python train.py --n_head=3 --norm_eps=1e-05 --rope_fraction=1.0 --attn_scale=0.177 --beta2=0.99 --decay_fraction=0.645 --seq_len=384
Each number is 128 + 32 x the weight over its row's rms, rounded and kept within 0 to 255. Layers, rows and columns count from 0. Numbers have three digits each. The size before them is the row's rms in percent of the matrix's.

# layer 5 MLP down (transposed), 256x96, rms 0.128, rows 249-255, columns 0-95
108:137111132126146160148126025132085134124089099093117134162129102145100160151154182141124169141197124126085160143105165144113162149115124135062127109178207133131134129139093121139119120164069160137164113140158164146150172135125077133060155086195137173102108101145109116188111157188122082148
092:131124147110128125146091025104114140109122135139173082161151143110169114079166141085143101123115133141181130119104159100120108107142094171139140112117185161115141172160128181101136125094154129124108091138145088083153077137069234149117166110145136055112157118079057166165109107126103156120
097:136125164224150134120150205146130114108111096135109109093134112165087108200101073134138115156174135126086149138121189082119139105053120116139133085109147098063135168157159103109109166182110166120137097132112129144042139104134160079160143102126109093138199140156158113134115140138112148171
093:146084076149103150129094097076104165122157099153161108180096143143080140099180131105137129092148078139134130090187120199163084179130097121109148137111120154131115089125138082092144069101148082114081099166156144109074121108171156130115041096130130161118186161152111070128133176158151121105
114:164091156194093084158132142075099136136118108129145135113149076160102134102138107135107114071086100166115180184110111074131082107128165155087093138119174074118154150129101170136064063115128126142085126165128157167161150146110134066120109161114068167136089160172101093136187143120150070117
097:180088147132129112091092154089164088103113077118132151104098108106132158075107093124123151079162105087101139099113118123091144123163139136132161141161057157118044172120120127186113187118152175105120123140149141153185081140117088143152076116099173176108115149087165208080142127127076157134
108:176118112138186163086148123100129139145083163117163126139131191163129125102102130066171158153154145125206192121140073092143177144161096146134084112151113107058093174130210185112154150161162132099120157055145125147121135098142149089143120073134135081122120163133147158177116124160137131122
# layer 5 MLP gate, 256x96, rms 0.164, rows 250-255, columns 0-95
090:190107110113117107117074085107088105142151149128143112076162076118078092119161090100157120115123148150132130104074179107108102119121092080116106152124148087147147101149088111115139119126116130039116167088194081126055080158105180139094116126118136042163124137119064118164132105129139127073
106:178135169168132130123148086115123149190066125104165114145102161100137185090185170126128171081150132145134105114127122121140106122187154098099110183174126087155184085128141127161120123126151088109188133118056110152122140131123170126110122135122085081151044111181101136123176137127158112046
103:174125157123128141127092130074128135119119117130114093103153092107123145125198111118201107138149141073065093086142134090188157130139127109091166099141149146142098075132185108162133155111095075095169131128132136094101121116134163144146121122058096121182155065101052157107149068203119161113
118:085140158152105119159167107126120079107152120128115094166175063108114044131117083149133137168141162097153165115098132065106095098159090137122143175120146079096127077200173155139156100135148134105101206083149110068170116122136126098102092132108154135155123187134070138164116116140151170169
094:138075133102173151121178147175096106069126200154127144118151169147126139142143129165125128103128136144102152104107168093168185127083124126118086121120143115088170108055154080135124125153102178082142189119064093059122216189138131115101154122110191084141131139164124121108125110136137159094
101:109184167098120106154099151085114067138154125208080107091103102159160151105142106143132179105162126129079155148178140135179179064157123109140117154138206147109138143010131122116151153107176126133088144162151165134174130106158165134108108138104124156135084175111122154126112121145128170108
# layer 5 MLP up, 256x96, rms 0.131, rows 250-255, columns 0-95
091:143107146087093100119146118152121168090161195162070172093172116102080183113124156072144088124153121142187138126147158159206109187118128038096128123146123135112183115141133133162142137124142141087091154136125174128137117078131108117158112052133144114050124125122169131086154107174147113147
097:179096133139082129110161135122133146111186144133135136146060058151091144118179112125191138139098119115163134104110126057158120096138083076142080102099120090142151198149113161163099170158139183132185117111167150147119115143143149072114151091110161148132164082120188106087179101099141185133
093:136066095110107129149117141106130138099160128093120132088101094146112102066100093063100121101158148153155144097196078187127108140108108116110194123087100077137129170134114088155145080104065129149109137160144182164090163127111146134130176115144111061064113138148114146125049131104120098064
112:100103103185115138135085125088114131146150081123085167067092097161130132145138182100107096107133138106117185123129157054139097102109118141081102136139119086121113171114141183172148129154153130158111112095150201182168153244118128081115131159140103191142167127113136104103112164153129082133
097:139164122140177144136115125105124141155102136162122139101099092208118136112108138084158119109161123134126126179162176153087166122076107158115158178202129105105175098128085135106167164140126110131049184140145155158071158115128089103123109094115140139116120139161049089047090104115109171182
103:136140126098147098115166116144122094152103140134221138148078199087089144082094147081135181096106158118212137187146084038097143144147140132109145081113113110077153102111101171118167115151114119123118163074170155125121191134129124086151124078128150111115128081123151151150126094152134169120